config.yaml
num_hidden_layers: 19
hidden_size: 256
num_attention_heads: 4
num_key_value_heads: 4
head_dim: 64
intermediate_size: 768
vocab_size: 8192
hidden_act: "squared_relu"
norm: "layernorm"
norm_place: "pre"
norm_eps: 1e-06
positions: "rope"
rope_theta: 10000.0
rope_fraction: 1.0
qk_norm: false
attn_scale: 0.125
bias: "all"
tie_word_embeddings: "early"
parallel_block: false
extras: ["some layers without attention", "local attention windows", "shifted keys", "gated attention", "a norm on each head", "value embeddings", "value residuals", "hashed n-gram embeddings", "a smear gate", "an embedding shortcut", "learned residual scales", "capped logits"]
init: "normal"
init_std_qkv: 0.0543
init_std_o: 0.0543
init_std_up: 0.0543
init_std_down: 0.0543
optimizer: "muon_variant"
learning_rate: 0.00729
lr_mult_o: 1.62
beta1: 0.95
lr_head: 0.00881
warmup_steps: 200
schedule: "wsd"
decay_fraction: 0.85
decay_shape: "linear"
final_lr_fraction: 0.0
batch_tokens: [16384, 32768]
max_seq_len: 1024
doc_mask: true
train_tokens: 251100000
max_steps: 10851
dataset: "wikipedia_en"
Each number is 500 + 50 x the weight over its row's rms, rounded and kept within 0 to 999. Layers, rows and columns count from 0. Numbers have three digits each. The size before them is the row's rms in percent of the matrix's.

# layer 10 attention value, 256x256, rms 0.164, rows 71-96, columns 0-127
109:487476492434435593550551574507493485465441478511553502495542523470448512546538578468534531496530458428455530387500508504499484599472526496516491477412500565531458475512529474570599513433436434586486485456517469453495553486436505493464471537634566528470541501524500448528453525508469584575493499497463445380560548597514481614466547389464488537539538598415487482530486516468553521559563
100:441474463541412457546468511487427423554544528464428481499433542421527571493535427525564561550492363516508549533477480407515476468516574544537432485459641501467609441469518458524585498525480504477509493434637444430448526503459469447466583516525441437653590530499521519420488430481526455489458550451509469493488428587562446438540510518555478451528436512572463526551532507526574585387463
097:547583577595489492513568558536520523496483519527522511449523467466560537551509490558512582451567441602425517419444530474546502466558560479531512548455525473385490523521477581489524502481520507512477539540493464491441419545397466485531431531480545609541383513380404502453508545528521455605557530494421532547523593462477491572560502483555484416521392531481488482582485490574516510494551
098:513423439591504490512491481558516467468451463512520514494505435514574541471556421563442505499497522473487566510489460505477546475572455527455471418446490480459546478475467541459490544473527507428491488560424508546484491461557516480512473501605533427511524619445547478574567493580497451420473466485574503511452511551537536581505483507531545452481504535385562475544622442578505570457494
100:626477484488464598463514450516476573575514490473489502476544538372491533482447555417579486541416528473441516532524512595493474472541487542458513468498503585448473458550396510539513476466502511490489485441624457494482474480533441465456476504528408539494546540515497549537501425599478472610491449548546491511527501517511487567515532527496428466435430492456633544450504467548536529486582
105:541501545487547474518519488571450591469456474586558445488454525456512529505466454446490492566470447434489421501433527463558402557493540422560568461558463493471473597523476546543495566408441434515478420616419444547514414462560596558555538572480532513524456514533468499461488607545510582502477535447471463446500446527473492493472491492450587487535468566504519521527407451495471530476353
103:603489428447455461502486457458477478498569529490464535460456462409458443478394534481525543462540521545582593509597467411437436542449470584464570461469557447517490583467478454512411503535404469465523484485552420528531514562555481520491431501469490480567600568472482513476492479530482528501463399467545508601488519479469526559593420523631530500528504557492530478414523484462529487466546
096:520441477583451463460450426514545544579446559538418538510473579456532486533473471528421420482409529412503545511491509448483551517441458544494496455489537483494393521454545447512489596426487483459568461448513563516484473477533524481514576488525532493580567434462490509484547447565485484576540556538535511527518456555516409482512481543466546438453426484462449501405515454473607478495517
113:483438518498599450437440459543547447523584529547446565456594524558525450472620470565440555504442510410509503457516438593545458497518502506509573454496566500524496538546513494509522449501479461560475484521496474533442498569498562454536484505546502458499482630534407490551503482522507507474462429439539464378519483418407566538487517524560451582549511462461524545481581537479386535494525
104:488494521461469527442461489504512572582423540433545470516496511544521489630454508614463528546464479521481573530488534479495542488547424599463566505498456502477404516434574540446488439619540431529467539449499471490545521537527458493548568500450446499445469440597488544622426453448530544577487460584478434441462500543528470608543487569607571500529532457486475463451516504518603468486457
115:432388458498472437439497509590530424517538565498510424380512444602534416544521591495532503453500622546493535483632412522524428498508492531446502513454509492586512471482495529572525451542467490565493438538507431494535445533547469431485486572515537345521525481475461486496501506505425541441429499544508492450612473413463566491455473532486376605589478597443476458538532434453517573569519
095:492459530563577402587433518536568490446518501503480531393553532482519433489580479507477553505598470528447542496466521492484569459544443477548420550464501509505554553461488540487485522518442455555507487572566571366508527503579534489484513536492475466544477480478516559626476533438546444475453402557540433418544559515526538442536513501515529511518478479440380433510406537407481493649549
100:567451448539556528453527515542504557573506568495498568489475488569403489485533488471463435519494508455522477566448660506441515394481454477524464455508462441454564430521468503373443547461578554455542473481547510500428571463441482525476596561487533518525381458577479556491567514471445456541515448520555522585522553423582439483452445523533512390469493487523425570577443528423564558490546
102:445466525549557546447536477543456411488497465431337481484500489597475567469490469597491522505578488477461440528457417509608503577500528583566494487481516546513428447526447467539491517504455478404422475499599474507514484498610515474524535508663526466478540509441520505449513477516518460479481470405484588607530482429435470492494448573479446579458509459458496509547486436572483555566478
098:553477515516586499367461549544516513466458512560496502557580446438476532513586540550552465557513546496596556470501541513485469526508477453475499525415442533491658542485510527559497490431584510562474561479568561518419452543560504454489497564466401494419539415560495516627506475556478523481457634460521472485494543504489490503493565473470425450504512433463534489496433499593507493490518
107:533500531419438458412554533447496519514555417525480553558435522490401516555453488482516494461451443521526430488526540463489493510539542591560490427428574513526498590495613536506504489421557456533432559618445395491513496494575452434496421565499513556557518503505419436440548416521533521493529489538476515584505517485530581464510450545493565502508481527493553468487528393570523513510506
104:534531505535460467440431554550506490533473546504504613446482512474500548486512512425461471500476497506439558543523453563487484430458607497545546539496450529557434521422527447522515491465513460455490494585446594552459527510522492523478520486516476466443517474461490463523477441561473449490529449589618555522476550557365466488518576629488541406563444405456541483507488539530435465499509
109:503435450510541553464494615502532425465488504474461464494457535420544412523491510509535485512498511415394510461529413434468519502522472462479547505458444523476534504382503541494503482541509465569551505541472520571573609470541489618403499527504516409489533593451463512455491547435495530451478473558557416409406584494571497494556497535452470581484537550485469449513498486506493461471533
095:523503528476495497424483542534524472450430522519573519520577478523482439528516559408476573486385555449490568467513547432455456523471544357458387452439545532455484536483616541406464547508504492496535412523381483414599502368493483531454563442412464592529509435475606433482561568461505457461515486503424471543501491503500467508466465585576545547498502537615483479476421485495441510460439
097:504507565554429505534503519535534480463412436459501555500465583456471420450504546478527557503480563531550509472524451500509573574585591500583440475544474493488505526562419487511492500405500429517507430419445519450462416575493463462546434478601495517540519486485627514511458550404528502503485557492551489387522492542538559522549502451520471545461489547483529481453547429488497574464500
106:487554524578422607552554575542504484528505512503557410449471509539481474524488518424536468468532544500399461540578457452463499538524445525530518453537495522457565480521552552308474550488593565514486554577367550509494439512405432466404603521510516584543582499487598593443494495453455441543467509565532618499507497488510462546527477481416553496439489513449443434522504535487573439477549
099:540471444449503536448428433568490598553449453555554465522471509471505518444482468518497391474544453484544506455475451454479499520499459558488486544492475466453437538429541436465450520511532501438426505518490537498474477483508516415555453513436563504335441436492526431500482514439541588556596501540518465478462434630525456536497471488516510405424468453485478454426568468465427428545579
096:484530435511420432546526443473515515426448551508479429579507544510467572480446574496520547501457492477487434492602453526512558506478486607464506374434442509456497545522466467523532424568487462411491535418589482508579542562495468456564488484470467439473537525453458524418482426529543481456565557394522484470517530544527394497547414434533508453467508568596589456432473610506478529459472
095:565506496463483446527439469603409492547472517500482475484447456392405506450503427563409453479496452525498515515439498496578486515511499551555450586503446441591457489466463501418450480487487559576472503435512562531495540539576498444607496512531539427503455541539573505506459623517526553489539471472497589552496453447418400512486420508470536464471468513475470430596548408479423541570442
102:387509552475640572571538474503525500504545409441504491468464601446478522541558487503488481621479526417459487438535500424516423538516482476526464457549491568408544535525466497430571483505522496501550489479454439509503569521480434460502532498464510556472535554537545524415473473416446422463468582495546465552391523541435488622467556502470544468494473497480538517523422495545531494495503
097:543558580520564532474471526421490467547420420546400574557473529448552479434443506528555565495500474569486462430513474440487441437439500426489415543508581487589497529428554525462448535499510523430569473444480474507487503539432505518526525515479512517572438442602576586472432524442530445610553574500434450519516443546465486463576513480472428513533467490564472552422427518466497389502518
# layer 10 attention output (transposed), 256x256, rms 0.243, rows 71-95, columns 0-127
093:493543498556433427465525493491478556535488475543442402530522462484488534554472532460555507535460514476553457523482543582501515529563530460559416384450535375542497491521547513559539510428520478505478557377558543485484510424479395561542478546470517570574442467520476494496514539501498586552485470510438403525511461526491533562462565537537553559497480542426451510496474511454548486536417
094:518557437557466470471519467530542559503461577510521533596533533485611563504535414494501467493492464497560548530464458489560478514453560549574532483466556512470469506438543483507516471369473491401642538498502521556553555511517523495528586331468477512544453478466477637500491511440534504477457535535438565537464476500474455545506437520458500476610502550527486439430598537556528552469502
097:472500526552525477447580469526559522463519462532615475526513579438484520515481505618474519521471455386427428528478445541596516403483435500476461573536477488492478441560452478613537543538483475508453453435523486440439477528474537493467529465520507577450489463448505456557529582446519566549516569585522539457518493542502457480488540523594530408580462444505558592568515529440531517488474
099:469504526502492499484507496525509460545435557535469571628405499575465622469565473546428568460453577473489531546466550513521509495407468433443465546523514492456599517515511611472541619388479513497474481576341510500468509432403522533412466478607456453464515490445633497543447516516481569487427536492493413551553486524519514464461481499508544587458519564527502499475514481566502512555474
090:541549474573529566539439463489494551500550553420486501554438494411403470521496430466475521438477515563427462410480486430538464434466467469490446511615517540467535472547480542577553444496464481413536470314535543517459437498500575499470392517620500544523487576505519421484538514498574463428474434487498504511548569477414418424458524418536569592529539523487444467500565546514480437446517
097:526529555519524581544522510504507572482481513479608401576402542513506509577439522461510478599461504452542496408508432515473491565536391540504492501526458646533542470493515537548478476453533471576498482522552481501492500563511474447559412457533554476503453445483543486432377473461528487562466549465501425608425488544403512542488421502474496479575487503559462543525539463532524584522512
092:522468523393474543489554559523540482494477458490513523480471516510519490539550457477522437541584535503493479508536410432538461449552479540399560489548476490479475523464492543531531611545553488484580477475653523584443562520492530491579400435501448492524545486490493536527488464475485541456439436479525463560475538436448529492496514500559511531494508479509471443422501531500482536399520
088:414499509509521524506500483571548448418471498469468446564527625573572580528440446595502514511416553452544555449511511421562451476442462502519523484436442425479461475483447488493474522512438502474587391514379526530476461527561514506523535483576441580519494493441486475440447553521437572517511578559488547528397485465419491574609510515447477467455504485483501523532462567475509472499425
095:542482482584521546480467561540500435467526479390578521463454498509569495517482499535440534394448469586541543453489414529541432432509544518462600488471558523530492523549511565462533531463520460517459549421581473506501576419543502383570412489571500387512573493488477511527413467487486562525425512514544452468481571411425529470478486520543493564508503521418442540542511637459459472454442
096:517464520540550516534509544501406433536480579499528527473444497448441510508578523436446595530440434491491489504498576607555568458511487525469502496404396494483517520445593564490592488540490508446403496571537471478574464523481399485462511532533573456459473544483466428505470463498444612519436530560516516424508502425435551508538562477539519556489521486451491519446604417487488500467503
096:546529407561460487536411514505478493555463537469550523514491475500484487555509431444575490477495511476505593491564415510514519473379400531425473550478451450498494482548540538491472492367646465494580407517486500465392506474537587539510396494507489539493505480482459458507525553492459531474520574475492530574547475473526541537522425525561546497565444474443473580399601524461472457382584
094:524446596493547530458524568489512538492557493547538460386555488484492482472518512413558480458418534587573508526540499494466515484375582449483432465421549515494518444510607579486601532516474478515510516531540516536542583445458500524523462563556394515516519492572425550543510518447560564539447489501437494440583495502481481440459615452494477528450424560533481505477507569461537498512405
092:551472524552553484523503453503603432557415394451497575496496628527474480503451397457517568528555483473454466518514573423459420482512572444486558423553533536411487522491458486407615519497507543539481495506345520534510481487449485514495462501522452490444532472490531466504483496546505446465463470444481531527535573513514415442517414565477507542508511538512549579462479556460536570509524
099:506466454488491511506477459515496453518514475505452536478424399455449494454481432541551478531453424564448407497547526552426490494537497475540539532542511358481525558591483448601489484525426563475442366510493495497505471539524497495544471446506537513515520401402458568481527438557571552509506444481436601540556427520425409455592552568456508566532533349494520441542507493518424592544562
093:495524425557493509524522475508519494431516465456498552523585439401448418530432544539505489463566560507558443536428511511532516483514507563449613551478524481521559477481546508545540543462528597582557507559527499462486351426412483535460398486586530474535484505523453462462478440495549566362477504473529474573424602562503441463456545520606538504524503539473459503507505489518492485428425
093:494476504475437598476529532535460577422485539464525494476477520465604545470453478329553435577571473479423494480504563439469502559439554530467503528503477428463568567524541486441453430459527470557528450502586545512428602519525465532497449493563562541545433486443486463460484471538484483542526594574423454514603440516457609548548457491557494474504515475482636546522539471468543536466477
098:462482458449477497492550467475501464551430476490511528532566473508533451506381457535566442549476519425493488554501478517490491435505470480510561568522499500542484499525576503538565517470555499560388517534465562536482419586604507449487504492512573536428534540544493541557498496531506475598523554547520552458581445484435379540398501451567452511480498529523535498448524415513469490535580
098:427487533548423486500497491549464504510523490501541493469417513507609505487522508471536487500456502470518551478565435428504478489446501492553574497533500496411584504475498516459618507435503544550501524493467532590584560474516527445522530446449514431484531639568498545492564467502492523561452458548481504477534538471544510628484511484514500559455473542349472508552530470515385405511456
095:465449490488423620511489553527488487502497448448507546542472455552542528500440583545507573357538507454426483515520460431476534401432461413472540501447434459577501441481463519454502564511537611544418503481510459530472530458548490439476452496486481449600417503492424522473537442453484484481500520577586483511420505512531457491500570527446513501363542411552521528566562495481614458486550
087:478550527499461522506574495521526522376520529502510511531463456536554574492495443445468496516458493466544452553595441567474502508459437532456509501510536503528393488525510621522453433387506471442539586489576506457533500486527564511481435539520431487443477543482517503503399471529575487437481564476544518518546502599477426545462426442490533518457490566454493612523433523480588530448511
098:522423528539525558516555640521506541470435440518563458491454577561418460559567469463567483482485480354453480466485535527498470462582494470430477449484452512423433484548594623460491555518476577400542483603366474478514581453509589553442566471540452533526489361478502519448596576504477515513499423589518595548508421481522493484521441462471510441456437451490528481487548498472461475516482
092:464428529482486545496529488505454551440543553450570436456463540479529549484546432526518476542472531597507569453512494433532546529477458578487443511481497593486532545503516547555457505444488551429383489581541520581530512497550491430504459482486602535532476473400491438580454538528515615448480429555625454448533595460519545394468460518545462480545452520510439488446436445498478551500520
091:486557467377469519563424592469441540537572450553465476500512422505518550441416438559480478498502461528431498506526514432532573595473532488495500576585520508493524520596529415532492451441471397489538479522469497448465456612447459386545480368586529438570454478524535548591429418473523443493529476477515437427406421602505585555483483561521468493510498564421545442614391512550520485490528
093:497492454522523499493512463471492547521572496533414530514563529555557581512513479524530486585596530551389466446448487456488448574475548514525503553533498509444506479514507426539536468492502540542490433585607585436495514474527497403614463535523527519582503460359467472527435521563588484485514561454466507544513569508463542441444484452501403444551466525478439477604545420451456593529452
091:562532489546460510490540512562427520509490467568573535547515499529477541447432495551518420460526465438484505547563493486481571566577529426457583584520539368459540646536544532480469476517489464503489513541516506541571511475501522507465476458421528408458543469513551344512556455396531385447486494475587551548541558492569520429555500539481508456485522504509547480447544527498612491551466